python train.py --hidden_size=256 --intermediate_size=768 --parallel_block=false --init="normal" --lr_mult_down=1.5 --max_grad_norm=1.0 --schedule="wsd" --decay_fraction=0.755 --decay_shape="linear" --max_seq_len=1024 --train_tokens=310700000
Each number is 128 + 32 x the weight over the matrix's rms, rounded and kept within 0 to 255. Layers, rows and columns count from 0. Numbers have three digits each.

# layer 3 MLP up, 768x256, rms 0.0897, rows 728-764, columns 0-127
172152152114096112158103175087106156073182070122141120148159099157138114079116146137135091136163132086104110101107084166174115145123088157073107164101140145177129101171146098155145161114184136076139178139162111131136130103184133163118126139138136171111106129158136170113167111160086109095161085120169132125129159113097175079121176133163154110116156135094127145102140154143116144108181
167143113097155132183127125160126105107153162095145175126144126132116104139103087135129141119074094092094091106071129110130116177153180110157138158108163069110137132203208104176113078119128106134096165153092145127138145134154065137092147184134172076099191098134138094082176123101130125131121092154165136089097127120157142077203098133115164112159142045125187153097159116150067122121156
075127066096152117156120133101177129184163103096120139113115111129109123111154145141111105080136160125122161165178091103136098123114137169143125083116126147144173136138125114161126086081176111137151201108088156122101082136118126111114134144136109147093113174111126148179113091127069103120135129120147179073124115169139175147089175125095113144087167108172146108153141144149160179125147
194152109103110095120106161096148180139146132135135097075138165140147119127069148108122120160113126102159136133140114144119151155149064083110096159148169090137144153148144162090107159101108120135144127065176152175138141111146179165122121143134101122175135128142122090117144161165138162165145148106085107127133134096152122193152144148152167141103101146081123142164098088154062068099138
134123143118109153137146159132141125166144109126090111104184133115084081155153186167155153148138134170133130079165072145118099154161151149175111115141154112110160146147168125139102135168141124127154140131161125183124104164154140130145050164154110136149123090133144111187121133138084124154133089172148150118134164139150134092146086115128174145116104121132112138163111086142072119085103
136088161099105070120107080154069111242116158125156168081111067116174165148096055135040117135130197115076137117099182111124129108184129076176114150062107112100203107067136147177174132147144166184162078130064180144122158104085149138089098165100187147125151139138144181159126071079147215138162131119031062145085134180122146161151202136136132138124151106192116142096089147113122165121169
143088104136153139102165124098171159169184110104138089090151089084161137069170106128095138100105112085160107095105123109171139077118128099126157082096110074143094109152169068118148065185157203074152100161108068108173171097090125092160101137129172154125114125099160169124116123155141107161114184160104085124141128121156140144093054129081174123137173214185140159107155119106088130100111
128133116124166063154144112181110117106152093184106091113125078118116131143122123144155182150063145108180102154138192099153140155117126087114133150102088088056104132148126131135138126153114149129142133183123086134127162131076153132117084115119189117145107172135100110127101141105139186168155091135078081125120122140190104170162122054146124146179161100088171134162170096101081098146098
142093177102114114144121102125124134178109141131166100064115118116151071098128174113112112140150124100106146183053123163076123143161115188143098074136101113140136134165165202116140096120161093105101133163125130119087149117120132107142082145118059095101083088147157150186163093141048107094206151127081133150119149164109190163068150124119117156078099127082100119090114092137146134084143
109080158114106170096188107145087138154097106093167102166139161161121139087127113080131113175063125131148122131127128113117137133105052133144180102143132143161104096142139170146154178133188149109152132105135149083174087147123163185098147174099134132136121097185172158143117154161108196105106169136088141131110156101104118187177131174092139097074146126108093205124113102087125129141120
117138143140116147178113056156139126089127105098091124082119074130135084073127133115083150181186094138137129104186112124166148119134137134121119098170101130180149119127129131123179117111147100078068100077116124155124127082100093129120144162131146121201109120134074139058154087144143093128107117130108156117159151144151151135165107152092124176147190166140121123157095156101131131107125
166091146136100120116160131108126135148161113180058129077107116166155104092132131115109092167092139148111143080120082119176159096186117127154179129134120145094127129148177147111146098192168039157143145130085103134140095078170104173134149123164160126164133082179114136116102158137110147138119176172117145134160113198140148157135139133113114117153174119157178155152115120134166119121164
169072116083131075146134111106167175144081167187177129103111112103118100146090161089125153138123138101123157084095138126060117184113168150161103140086077139083127108136165153170122136144078075082133133138127162126144134138103158171178102142162170106111082112080087156178193065206092094076094132095080051129146125091097118109113121131135123158123119125049184148140149135080163208150170
142188081091112103155103123138161152104143108179149097102140125106128102086093161114138124119082130113073129102086169170092145209064175117115131133077141117066113120200146121097123097115112149133078155140114152123140144135104150133053109185101120155111096149090106090097133113124118134089100150103152157122117097091116195117130132103141098158161129181123138097165120172121087147102154
152149163157131091076186161080155099187145162130153179118147139105190125118151153067150139134160090160116133106099125149078138170137113124130193137155119155150135169160062122110151156137132084180175156132083118119131094097089164126105155133073084146198126103145124105153124109112090148165091122121118101112164113172123086112103074126127082135101106104158107100176111078135139113163123
148098159115068135143123084213106148187111097182073149122141166113107082135080152153098151085155136142135178100118122168132114059174151153172136101115122132098121138133098147125113152097148124115152154138146151116130126132145069135188111176123127166072151137152137151213093139176073077173088096159169173111132133118111161075138113155154070098096136126145131105115126178141172149080150
120146135172096110151117131155145117162104107110171090159118065124099128105154150134112140112081090178100107125120125136118138148140141108133154172119124114150145168141121114167117151093095140149136144110078163122121143122110135168163107115167089102129136096165122120063154135144147106127139104089110108116151088130101104189147130135098147121139194114162114101121183116091113146156186
136094182114070142135147146123126135136114073048142105132021104113120145128176180169069170150150159218177104153156117113098117123086140124137095120086115137137136154087124085110152060133134131134127146144109142128100160111100107125116137094158102106118094087162098122126104081185126145133134169143122144163133139080134111147097116179092134109162138113082134189123097112090131123117118
209126170114175134152106157127115078108134157109086106062154139150111191178109080138104158139104040201151189114159134138166136142147167107168139118150164113110136149116156170082146151162073145133152162103132116081076130120173105132067145126079086103154109171125096125156183142089076118115132138128138132092091149131150080105093167123127116107125175078099095122157136119142170128131133
139168150097179127151150142112106151141099138109137118152122122109088092163158104133210104132111140092150184131134093146097097086138162091160121114159127147073145131124148086145101143109161146112084144093084075134064125167151143094158094136084133143169153075142103179140094102135121129143089162166127144112090108137178153115160140093133113140054121117101085160122165112147171064146111
159128126111147114113127083117153087145106139121123100194138092107106084085116144079132168173093134123124084131104188162077098153162148157122176175068184150207134090094126155146097138100154192092121122162192176101103121085083119135124136166115136185084097077127118128151109090132111133160126091111144115108135184120196098124176159131157114122133159070156126155043158108111153205108143
127134114094097150140146148109172082143123154148171111152119169153155147151165092137088129170153108106133124113091095111103105138095129111114113196112154140138114153169121139158176197102142133082215168158126124170068055138176089123107160131168166114110158090112170132147164158123124104191069148141135135063125148186135087182222165092139111130124134149138112106182114107143106109068172
129152107085142190114166125121097092150103131128117104116096112106096104158114093148095157084068130101166161169152155165120133101112128161100124140118147204110079052089124145141145087192179124091075142152159174126114114128160118075138130182120140132117055132120172164180103181111156116138127113149177132128094183131147126145165142086110183105164089127092075124114156073191078113124098
119141147120178116083141155110189130155084159105105125171097083173060147142110117124148141155091099114144112122117132183195139067104096124110069074159145107131105143133117172079124081144106148142132154125142134152095132045099181088080104118142098118111175078122090137167113103174106103117178094155152116153113097132139119076143100082138080166156141153105115081158171139139145143159093
149109134146115129155052097179034095124142167184144082153117105132098093105150148104180104127076178095149149131069162123084091158109068110138153164113093064131127142145085113152134120105139103149129086202112103151168082059048138100109137157116143165152155152107187145081140161154156097162160107125159090108203143129114078145138155137091106157092130085087144131069063122105094154120140
109141133163135086119092096094104162101100076140146129104108049126191125164102139102131104124158093110154110133111146101100096146105118073199058133135075153117069075139105124094064138147183174128130152105118172189077151119143145126099184065102087157126197171126142144107175151093125177137078171157135121157130085161179145131163204089121166166150116119123176148117125136122118075132136
106115163079186064132125106139111156110065179151116127166175155079122148099129100151192111134085112066140157122104188088087138184185097166086154135160094106153143170135185129066134129124163138109158137126184088080165163105140118107115133108135095099140202128166071183150175094085136128121085177173168177191124093129107129090081086156114188108116140129142111101139108156101143119112121
168175134118135138170084125166100119166107101081145128133135106129119119112121109116157104196173102101174189164090166099143084110094114077223109138166137114122105183102127134167073141125128123101100068130080111117114155056119075152077158142160123117125119200108121185117175114076124139139088097131128172109143090137146131173084094135152135092160145108085105094128061094083111136146075
095078156137144192126161173169095130143084128165132153049156084149127138129104151132080137187137214091186097180103108140101106133161092201109112097091126132119158102183137090079139136139174118191181142101065114128159145119115101111132110141163142162116141108116179206118089152141108096144145145143100160103129163091181166067136133144138140157173129138129133169123211096157140137136091
107173093183126118118153085151205165102133104123132135137122110146141141084145109109141102139186117110128161136112134076090120122134132083123099183150068142111116105126120093121121115091097137142163106115159117133144094120115137158115156134106165128164146126130106127118145127170100177175114145093115112164119117069147138140099121116156119103090088139141131108106152097123119091114103
131093143136131152138136087186113121185134140089142138035078164100127103102132113149135107149153112101166110146135077109103082171089171141108177140135149087150135129145153149171164122087160125156129129141109129114150149181163157144083036119118115083125144099091138135138140120136106134131091135187113094157123087060157139145133092162110165121078127082148154181139091127089092100095101
129097132136147178075110160125119141140116173119142108130113170168140125085097091162125105144123174170147189160071120124149149131146129111153153075139119127127178132129116110123069149114150137164119177153092138103136172155112055185125043119126104101101082120124084114165110079156120160156127149146126106123120116123134110123098081144201115153073151140170097152137104098147140148125157
120119120103106089097121128113167103154162129109124108157128110137110139099128079106092079121165134067141122156163188145130139132160163103105118078163097125149108124095141148126123153156145091148116132107113123158091095093098178132056171093119118110117138120136116149100170123167110119169112175149094173159106133091139102088134135181124169093170107105207130089100113129216222120110165
121077146143150123095166135158080179122084171147170141175124130159136129123079127096082111095119188136093132185121149137114120146139096097072155195176175104144168130132122126124116055136118154112159144105151096146113105148126122192172124154137182168122118079159112140072107123123162136186155107147090099108124100095161111149146125154158089167162084070075148147163135171158074112156105
133105087069112185076158067167139150109134083101131119100140153124124117128141098116124120224168188144140139118109183091083181185165124186120159121163117156097076078135131081167100120154106162097138141123105140182067149144119105183144119160129110080139146126135156140130158108117117166167148108117104129125138148070116186086075103126094153159069166147082174151125100123143122058045157
091056136179108066120155139115151117115104176125163174114135088191089133116117126133132112108152139108136096106106109131107149142098148136126099136101071127131184164113146157094184135092140134118071080120110140140143121095141173106119126115158149157101228123143101082166110155112144099172113178094163084130157125088148109111130193130122113098162156173111115182135149141098116117121103
137095198050003162106100165146196074165167172160117120056174122135190141192136098077095165126113105136120145088130169064089195158073082128087117084103157059097143122107126181145117061117099144073147163143125098130142154207108075140145091129159141161163141201143107155156110150122153130119181179144107113187162184124115114115097150189117078095078140186195138078161059083133119121126105
# layer 3 MLP down (transposed), 768x256, rms 0.108, rows 728-763, columns 0-127
076131092115139148089179120087181131173177088113065082135110134064152153134168142067151153121127112134179118129109089114158099132119109139071105083182104130147136195113146060124120081178121128142134160085110159141123094130105155103190081140121201136154108146178095065101148158072095137135111132106164075170171156110103062124145183160128143146070086172145073108162131100130141136103118
112117085104107116116177178110105139112138108172103120079077120116092142142109080103099128135151092128088146080139114034139149170122169183141132132163138109120193156153099130145126096138120087105139125117103172172140062149119126090088218182127182142194174147120129140090177120116138130101168079173220105152161160150144120104175069123121144171116122146178093145138098204091107113123135
183098160168068157153116123062072138144120126133115043211110147096111146135077083135119172138123062158092115129118094151107149106107023132121109100192134141093130127143134130156169109145120143117129158150125118077050163130116105066117096145113174156117149119080131156121139144117088125119115102101119081124179103140112161103130126069120190137066128147095110090140086087110115124148164
162090110105147136144142147115096121127143093112070132163110115102099137151169141077138144151165159109191168129113129136144151126118097146157125116100149152151117097175110120224189166152105112155093130171093065168113130125133075088136142176151112103148133164188179156139100121155129142082126065144083162154136125148136147131115119133112068155095162166114106111077120132103161149095116
176130097141137140089111148182164094157113102138119148142169195168093120072030143058073217096138093111035093133166082115128122106093080151147110132128127088113155145152145135115125145096138086098110114111124106167097105143170196139147106101133169195148137094155094127175104126140161098149099108154137105162185128164136094127140155105118137126157086134122192136128178169172153133128129
116097142115020085093121115086098112195174140105165151096126070177198153145095093137054149173162187075119121153113184102148151072105139105114113114126112137130119137129125098149147190146196148136147078152064138137088160124142165145081152147118170144165109145135139198187091072088160192149109155138111104165074131194114137191146120150163136085106120072140099116102109130117143142110141
102130202087087141162160057110107161115083096114076160128139126120107125108134113138196164123105143191114087104122111126198089135114101139147092100184065129160160090101165176144112093177112127123124127104087126133142141116100152176181086108133144086064056121077071120184102157120112102099205115074172131141136136164116113155165092124134158140166119068148144083164108154168100216120102
172116101108141176112111098139151077107174126106092163162117076191138089128120147110195115126143173111118180151090091165112131075142155061068152133196122178141127108146124170116117152124068115131118139130153163094098124090084128145152149162172140091083113113081134134134179059114059144109140138125100126112131145115099144122036148137069122086095112111156148100072109104168092175169157
088132137125150119119118124120113154105162153167130135207071150164134100108128129090163153084107159127113141096144176123107154099131132151153139155153182136126118079132106084108122194118124184147136128108126149130112143135162111065171157142102170200168114090097133110140087104188147101131092060121202119156118086159171153078175106121116131105132148100188088142127162133095069091143101
122155096118122112132155096080073124098184200103099094125103147128092149094150147103069150162139104130117135144129159072049150167183176092127154076163108172147160141138138126099135117157075177152164157111102082179170108129124127161141177118138127171110151094135115165143118173170121123118130164149085126154136198100179131182165130132128193108126045098173119113107166101067115140114116
136161154165149116113138116179193141061147097129110201093144100125114111113141127144133157176109099142125090088141167099142100140127087131105119119122104065134145057081169153111147064181177097185139110064175137126113104083078092141109158151150101128153175115106082122172104084145112144136139165164073115084184094146130142203121103125155110143090136108171094130128100141123123119150082
151184148086158104141114162100168127094118125090142095182111145124086142142127104121141086086130091072156158205161168096117123178105082153073099119144104167142146099162132096137090107050148171118129113109132119158093140163113116122163113141069102118116108139104163099152157140134142157095124132067167109134101115092108135088133121138144141126136053152131126144125149170089104078111116
214072146046180093113070100107157145131093205152183151113102131132130136171117163083143108148184147150117136085116110122101107189078080141147140102032107156115138093136154101143129091157110095093166118115133133121150136154072138186182075133160180109164108155120092105138137108190102069141108137095092062151113169128103075096166133106123148153119122140122174155136136106053204233107175
194111120145137181139157125145110086132121098104087126146136120174093150133142110129102157133171152124173189122148125100117111066175015112140082111174133132132097129087163144175112134151106165115119097125105094132102081122112109138185141107111166115107156092158156152147121120114159107169129086140101101167085148111167141134102145076102109123086148111130104119116098043117145123154112
097125137098070221131114127112116074091107079115145052104151105123152146157138112130124122151110229071135144137085104152190080060103186103092127103165169134153124124105191096095095164170152135077110115139127137090154148171137117097146135111132153098081169182099134186156120183121187082079137129113118111093134114156155149175138206118112124124128075151115122134141144167113104107065112
140122066125122115132092134084152083113126117146098081094121178137095128128158125073134092073133132149107094176144120133083124123167036118122157177153145125152136191172127076116178074097080148210141146132108143125122130122163131102189137106161081136053118163168134137141141136102093195106118173152099137101162128055101113095088177128161088227150133142114100113132131156128177153063149
147110149086132083116115146192132168093148119126099121119126132209112138116151082063168093087131089069165127139132119159121105101146149170178127102133125160177105103152087194151155180195164148127128091108121082146112127134082133082150077110101126114118152109162085107157230123082130148160121149094138087123180107107095250097100133146106158166120128159150147179112172152136132117182147
164181171099149095111134114089119120147107148043114162168126161111050157166134108115103161163131154134139134117183144132105159128147093085150082131096149079120102156064133141056150096175148160122118129138139171144129127101100159105103105132164131115133101101130114192173123088121175093169084144100146153168099177106134145170173093100103066181105116138115133161148017164121124153186127
160113126117128119153138077073139202101145123109140151097113092144123117090061108145153136137154136102159139162161163152063104177100101084144142077120114134136125154147108108092149082119126097121087133109107165095115109191131145072144129143132096125173212168111111120104107170114150158140130131119118122095112077091165108194145175114081089094157094112093117156073104159147152140162061
087111162079133197095130187103120143104092154114141105106141088132051118168131071109132155154099101115171144168162085094136125141078100124163146154108176134134131107104159133087155134106100125040141146175104109135152090166152135129180103160197088133132105106134092153143151107151110090121131111167148137181139108108176164122128162074149168125114160129154173180117206141155105144191114
085113066144163078120121136112212080149098180153089081149086152120161151120055118101125161160132115165174130161171073124103103120077107167167073167147136173141094144124157169114112116136121093164062131162106185157058171121121135106129117138093162152185149108080139140122065074104111111141151102163171125169131123113177134105079135113160147143170174160106158087114182118115135122126126
134169104146128148163128112142107088075159107110132124127089063151126133087149130130169185126125146099153143122097113147139129161160110113086152037144070091074169133171145118068153103164077096144077115127096190132166128121076146173171155144152089187148132134118051107165097079156101168126175151187135158181134096153138169149084141116128119142092139124114107101081123102136117144124091
173144104119121117092157095141145166130123109159119074092038152168124108143146118126125107124059053077149180172120115096129096079057105145104139126117099180142107083099120102174152105143152145087102154141141127097073128113109179063130195154128150157123145128115175117135144184095175114133111121149134114142142146182185140135137055107117170094132036163160111155118142048180109102189095
144154171137097105117165115163142125105088087101151132203088148067103122101151150113138119112183116136138086165067187078110149082142107070123151149141130121167118113135177123120085158078135115072130115120152113141133126118185120139103157138158202126110095100115120104136153146123143079117175108116151144128155156153103122120118082184153183178136163132131208120101127130156139088154210
081126171055123178143102101115037178190176155196084092115103111158070117107158101157153171130176168066127099125123144127136107153099115133163094117175096086175132166149114134171147203151156123139143175088140124156120084116076126165108121101188150158141182162099124164105164170165184128107183098109128093149213096141122141160148097069078150154099148089121141132091079108074090109156159
124159066086115091150132091113111130123142078150157095097155121121186124161119081142169104126134113145149131148094137105114008180154155119214125130162132122136102108151103103087135147123175160123112104214085134162108196116116096129155168091153074121133167153122120124131124108100098138110108155160113160184143103127132189129180193059107126137109136118130141149109149151099071085167123
142113131133164111083139081065133141116152038099131053073059080141126132135171132160213110164098042096122122115086100161103181124155199101136136150135111155167151098098111146120174142149107158099151085119087149148129074122100131160141160121135085082156160111158043109155147107118095115133108147125176112172155054160084170160129113150187139085159147104116134148148101168091138088143120
129130116205137156205128168117169130101126048134151093109070084067119116092136111125196113096127079144149133108099104142180132088144155146125134136143141143145149112094175123139095146167064139139118100132085068157102133169152119139100143098104170083160091126115125132111092150133115158099156119172140180092124127145121150132080149109152129100110122121097098100079094167103184123145162
124133076144150212101133097109117124127105106111099177126182116143092129091124174105134118119177170159144154124095157158135112105129097150112206201137135185123070127178134105154131132106108142119146100168176071146118160094075149112144152167087164215131128063095128121146228143151103098142096078168108174147155106060095131121066096145203100122118061150089135117116094089141164166128116
135086145145065188154134114125189115103132183142084131102091076183187091128167119096107159171084059100164109110139160088153196155172138122135124115163131090128075188127102065140126149066129145105088166118118111180123177107135153103118121138085211102120077155146103118138100076070143142149132141093098161119146142137139150071182226114141131098157116124066170170145119149107077144128162
142164113154105098162126092123119138195063108096112135074104126131148054146116125139206124103149134131079121144090111131168127161160159122154141144062165066145161073129188129144166104117183134129101128190159142053135115165168174164061072101152119092149166148126152171166086123147121144078088139184101100162121153093147095181103090153118126091086132126058131140180089184083159159110140
077101134107155133112123106104133085056161135123166108170158096098142108082095086084125117165118093099078151092146147111084098123143158095158134144173127126063135126133138082166140108120116164154098191142079083142156161148086088104161113154128142071133093151100125159164109093123141088171168134083084153082155115144117120104112097108140112137118151192126081189124147071062141150177105
205170120108136140134116096139152141130069131142122126182116132111147093129149144071106089121124106183095154107185187129148098138135103130118131091126133161166199136181101124126096056071209160136142094078137132185118126117123076199116113083115136111154108114133098146115159145171161086149111089048147115119199126082199154178155152177117127120130157153129125121157119147095100061123133
114095168124056091145076140230094166171065077194174134173059150125133078104137182086112200073094123196143128147142113128124170086052118151137098157090117157138120166073131160129137113117116121118067166059125123140133158089093134184188144143149121148142171140168164131155165116133130111086127127178136124089076169115152139094056155088096088107125155138114082105114154133169106179143111
125129121093116160124131060121124094138118094134134111158158098130177088098122066111110126093187082075156174133133135066082129124141003118087158123152047176098109119132167144109110105147088115185127109065111151097146144141140114135110172078124140071075194124139121120127141146151143134161063066111095111081131157100164138147086138153148147141155157132148084135112109111149135147118107
154219181110110229090141178156107188181139028173119119114055134115156122080176168088150123151143151112085160133124157167173116110081132133136083111148137148133060091100113143143102149117133055083147161147163143113068123104125135126131158143110164098167068095117163123144166099123110160122137124097088171118092108086102138134078075102129160089152097087183151149154134114161177144137176
# layer 3 MLP gate, 768x256, rms 0.0888, rows 729-764, columns 0-127
110145114142135043084131172142111158147117131136147127119073138154108179157095114099132136119133123077089146102106116041127170174121159147123135132113130146113150095112114141115123125171150098143167081094116144090079116145117050083107158141164203161139129114144120159112199104094052147114145134126177097136125156092145128129159044096107075137092129137137105193179133226120120104164135
127142124115144141102079114145131106134124091074122126180070144075075076116129119144118110113113136106150098199153066114135078154078126143131107005166154098156155154043143096079160116099148150124139110141117130138176141123096036073117115125121165135102091207151135110126147142086121123124171180120152144106126097119147127140101204141120106045145134066134100125129173104138124186106171
144088135120191132151147088150131117162107106081081129138150204131094139150175128085106158132165151140202160099142123105167153100129110170179158127113154153141130146136115128197132172114100105128122119166082081180166127100129109097182142155061114130130138173145201123128093093169160157080076091105102116101154140132064098130112118116152125116107160148125102109096123121071138169116128
154135106156114124103118173128139097142142131141144093130158131174135131107053084061131208097078075141067146142095110114136158110141127157114105167066125094146127117082117090133109129102139064135139105147113096151128160144170146159159129069124100122107137073096130094120125142103156143134053158148160103160144118173086163101118137097117066102159106104136131087183179170125210142096165
119109077146056162089181079139143180155186144112088144040110096116136147153097119183095092206096159158067130179143156095108138160159125177139143122164154146209184051101123145125125125090154115133073097078115127089198168109119133125070135101067216098137106094119155127133143065135127139153115115138107095164155133089117125152107090100112161065072142124130151129126105152146126097137151
118155115144091195116158174131146171160174170116193176106179057096195115117141125109105159110154105108187166173130097103118126075111131133077180080226147089103133107157195130130181119069125109091121153113111083131166128149081146153115104137095119088082152073086121159135081092164192089084122177157175083099137130112084137140092124185166132159064140164162154102151156143126125073131098
106172182157126069094102131137075116161065122146166073070097209044130152120118137134114137138070054186124088138131179177151073160127144164186052100060124101089110173116125099163174125136180122127179131095122110152204094179153136113131137104088135156151173132183115127098097143136158087186098151132152125098162074131147111156190125121184068149201144163138121176149119125071155052119123
082099172132124136134138162151169120152144213079113132137070164116190092105129170139182123111124141120102121143114154099092090127155142097176090110138094164162112085122138096114158167115129122147129109131055152181116153112103145066173154167112141198130096070144131152153118120143101150124137117135106071160122153203137166148129101158102130150108141127148146098087128132134164147099155
121149185120137179084107097161143116121132135123141122103158076165092136123138135138159159138088096108110140153117088172146105166145107207115067105133148117122161158055114157105101147162125119113109137164191136147122110090117168146146110173116115162146158085123097132114134142130185116132160178130147156125037095130162166077134105129140149121171116141111161088130072135137158185105169
055116091163096076159182124131067104112132115119130104153133159139120150090117165132158090130103183090168150115104137088136138155188120056163102109160119143094129065175124127195120217124144127148172109149090122137084154044113172117143116126153130134131137148101152103097149149118157116171125062134101106205103145154188112104149127149126136146163139173163116123129109088141105139132166
145151151122148115085102134093129114098169127094149139126111112156072094105126123137144082105134060082122141180144146116117110153122103181079126098190080110119096135126188110118108138113205114117132140106133084155157147154098125161165157137059115111137109135115159087171148157155159180102110181095182156126189128133134153118126107144164139092126109151139088140127127142113095095152140
162103071065140147139119153131160164150132135129105161047112163139124121102106098159088069166157087132129153134156104125103154127090073172073129124141134160177122168132166119166127108113160119107109117067103135112162153152130118208105095148146090151220131110143157143141146119189154100136114187117117141107112152121142156120133134045090180146125164126128195121077106118178105135118122
138115114127116125166095200091083129113103108079121135179178128145116117176119117149108097113119094112109132128122155131188069102124184174125118115122116083127155210047143103148146133171153126135148153164126119117081093175149100121174171116137186130118193162138126145050076181133120121122078106166158124115103067161133083113164134158127120090117080141136084142190161184122157133145102
178141132109106131155146110158122115138086190137128140123145135101121145192152129118112161068118121086048081130166116087127168129130164113149160154107166142142101183071123162174180061169145147127173120113104149092149115082111169124064117168117171137074131100177084150184100179127040128129122156181160094169175185172117132121124076106135161131118069175178090098147095114125157151147103
089121092162142169117149123130117102081146143123190126140074089114175132131218081126153060107145147130075108128137132125111107134145093159114167194153109141148077182143152065085200139119124167203110181172131167133066096086124143048111151148132076086094126154100111088122151108067111190097118154167104155100147143110122136086144161166111112167170163108157073099154135139118097150065115
119097140156122130136123114031163098170111139107171148168158098087143127110133174224097156166088152187102109096146174068159187172060124071128128154150149115091160138146149069122101108065121122085089162134130200104194135102162179180100127139119088154128146164133141120101068134145102096100118123163082175156080136171127000199135103117158085081115144103083164097107064079121130161074127
186071123174101154156079136154112160120151104139193087104067115125203089087164185166125127087131118157167102141088135108120084136087206145133196166105077138125152117139115078152132163076083099150122107182108088104103114146151108192179163131108070116120175141115119051105103144177104197082164110164132127156151097174174107111095135160182202104150114123091129112107222086078132102100092
166192174157090089113134117122134163167150173102091137110096113140161143200135169125082136120103114163111116212122083117143155167135108153073133140166178097135180141087134124080121141142094086119131088103090096131145128133104097121091074154115122035108085106149162176170144133203134070123126170105134091158102156144181124115161099127149117101113164130097112138156154139169153107136104
162136083129155085178126100137132140100119128169123157153089171116175139064121191135142061078153161146089109086092116192106157069165198103138109087171060156158156146125118111192087113142163167221072115100096108068092134093153126118084094090040124146132135145123158143121108155130139155123106189121130104037121114132084103082073094129116082129120120093098052098145092131105163089058100
140117190134080175121125082155080117096124130114153173127134117143076118140139141195094132116108140097084127091108143105147150121158073105138153101167107106084159156129111108121180096129143110095180146085129085114173049142129089151180140174184144074104134147143126118062195169184162138116148141086163096136129123114090102144153147147126116101119085125165119121115070141200136136158111
051198126119100101122174148172119120102160114064210131198111119111128126128192171088137134132194156113109176118144103152148108096109090131118188123171110093143136145087071065065150071096104085157128146138107180127095079126136123188125088133109106132124075092131111108125042087127095200091140168171126138124160101090192172166177126118134183166076108133158108136108110111164141127106126
138119126083177121196150139128100118105106125114147124173113123124139172091135123117147119111090119156138082124127135056126104096144142133106167109067194162087133149184143162113145160085195130144188120113184136093151169103079085095129065060079167123128119141198085165106117119105129133093153130152148093053140132106123106188126183161098081130143149082166116128150170219079122177181138
095126047152122180114089148167090162131170139168077111042165126124139157109070098092076088149108166184105178156206080169124069159179142169100110096139131088129170100144122124119164074093094117164125132046109118103113090140107113122119101130110091134160134085108151174113128117143111148131109173135123089115097140100117158145101124107118109099097153115194096125190111127128149151117090
195090135059162181112161134170161188178172125142118145103121193120143061097074095167128136126142105077164105092170081135170157138065097148166125097182129158132081156098184182115128153090114148088102186110164122109129192096178121179168068127115124134138141158118110116138133117172152125116146154109086129125140062153151173209114073130123146110161187127149129169111100116141107140145155
153152103088109100121182161173132146159150156136068099107149150055121118132075124130083165076152123122216130147121147114113108159164108151197154131155166108138130128132130110110150137134143123076120160161122097157142151161120080120108120114117108134108118147125177145180141099159091139145086134138096132163109097122169115155082131076138135061133122096078099085131220112138140063124130
166109118142109071153084139157096120153190066128117067102133110117144152134131080183159104119092097129130143082120113083116195104080144092111192194039152116119129128165114143171120172146114111123164121137076141132141101149076129171135136084144080153162124131110095106116166073080135130076104160100160033124171051185128164149150097108141080163116138120135149149132100127110135108181089
167121129098139139156111119127063123077098132142122165147127137132132105169119129142166097147122141098132185137135162079133054087110112069158096095188116160159102223113116149117109154124194151116104087108128144089066097103124103094109121154093101055078131149128134176098143144114118129113125113126119123138098068167168110191097064155155139049141137141133088102141107137083076141139097
103124174102142094149112140160097143096142148118218089158051165083141062155116109096166138107142075092132134116127119081128095160119159155092117130199127058148117165131138111130123098091082149152159162133081141139079111146150199094100101145185079131129141189134141158115077130118124133142147179134205113104159140127112172117128144112072114143195153148194100202178221132148155129097118
157184124146222074136143074123054176175119109105167040170113119053108065080100096078199106063151145091121188203110102125122130085091098141121123224093133169126140162135172129113116038163127167156160107116171125099140097116084135171154126142120068113123118123113121098123120141156150103132091170165184110105175096119135193121062081187113117099119128125223118152104139131176139105156169
140124148144149105162118106104150123121144104155150066121142135119123094089165140091170151116082133161091171114054131131158091151167143163104130105093143146125194149149185150138110129162222107125183141159134084090132150141069176185108119129184098175148175093139102144122136082137139107198049111141133192053123061126136105182105125117078102136109137143085121120158130196136125177119180
109119128080137092115140095148151102067160144079143141130138102020168102099122139131118125158130076094059121133165131090115118164151120115097082159158093137092138181131197162178148113092125115111145146117116159153121127169144111064129111161110138134152081147152128103173066137088135128129157155125092143093167154104165150092127132128129068155161205150118084120121118145063084113114083
100081166170121073082183148090109136141179123078168167059103160162216107163137137137128095120145109112068136088152108149121099103098050104079187150114161115219164152171110140095120182029105101128102136070094159110140117068081145161084144108113127132127166088098139122111150120131123131158150117156110139135181126118130149203164106143131121141076162193152188157141094172065084101154114
124118168123188088172138150160092109105078167157133118142105135082122083129125188110115165147109116105166097116166108125099159063130126125156104103108102201168049156060100139136080142141139160123187156092120132102086145157147166143187169126144124173151135119084183121166119131126147051122043115146159115088087154128104083085094130116088102088150127080164082202159138126151138087160103
083170041125110076111095141112101097050189153152151113193169080105163095109139137159132124097158079049155167109111118101114114107179039176140090141144088107155147106103132132088147145107149122162116128181137113129153135135113100086104137076142064094074140168113116127118086121146154140105100141145089127086088162118151089112123188183182072145068073155179064127111138144101092154086142
135178123135146066134101100160135101140119148145106131117168110107126138141104132123097097164163123205175127135150175116146120207101133168092144177138129065119129113161089140140145073163053189155165173193119090113142090161123094132145140119077091178108178120126081134130121169126166141074073137144120098138120188179118147144127166130121116191112164130097127078118140108140136080085107
159124139159158092162132098098120156079122091127153160143137161088130125082083195126122097184164088129154147106156097180133022109166206170171095070104114152117109200130108128090139176090129170137106103108193122125123089121103091127127139122061110125085040118116121114055103091152062106078120113114167216103126094104132141137129151095081186118178134089160131178120098179120104077087160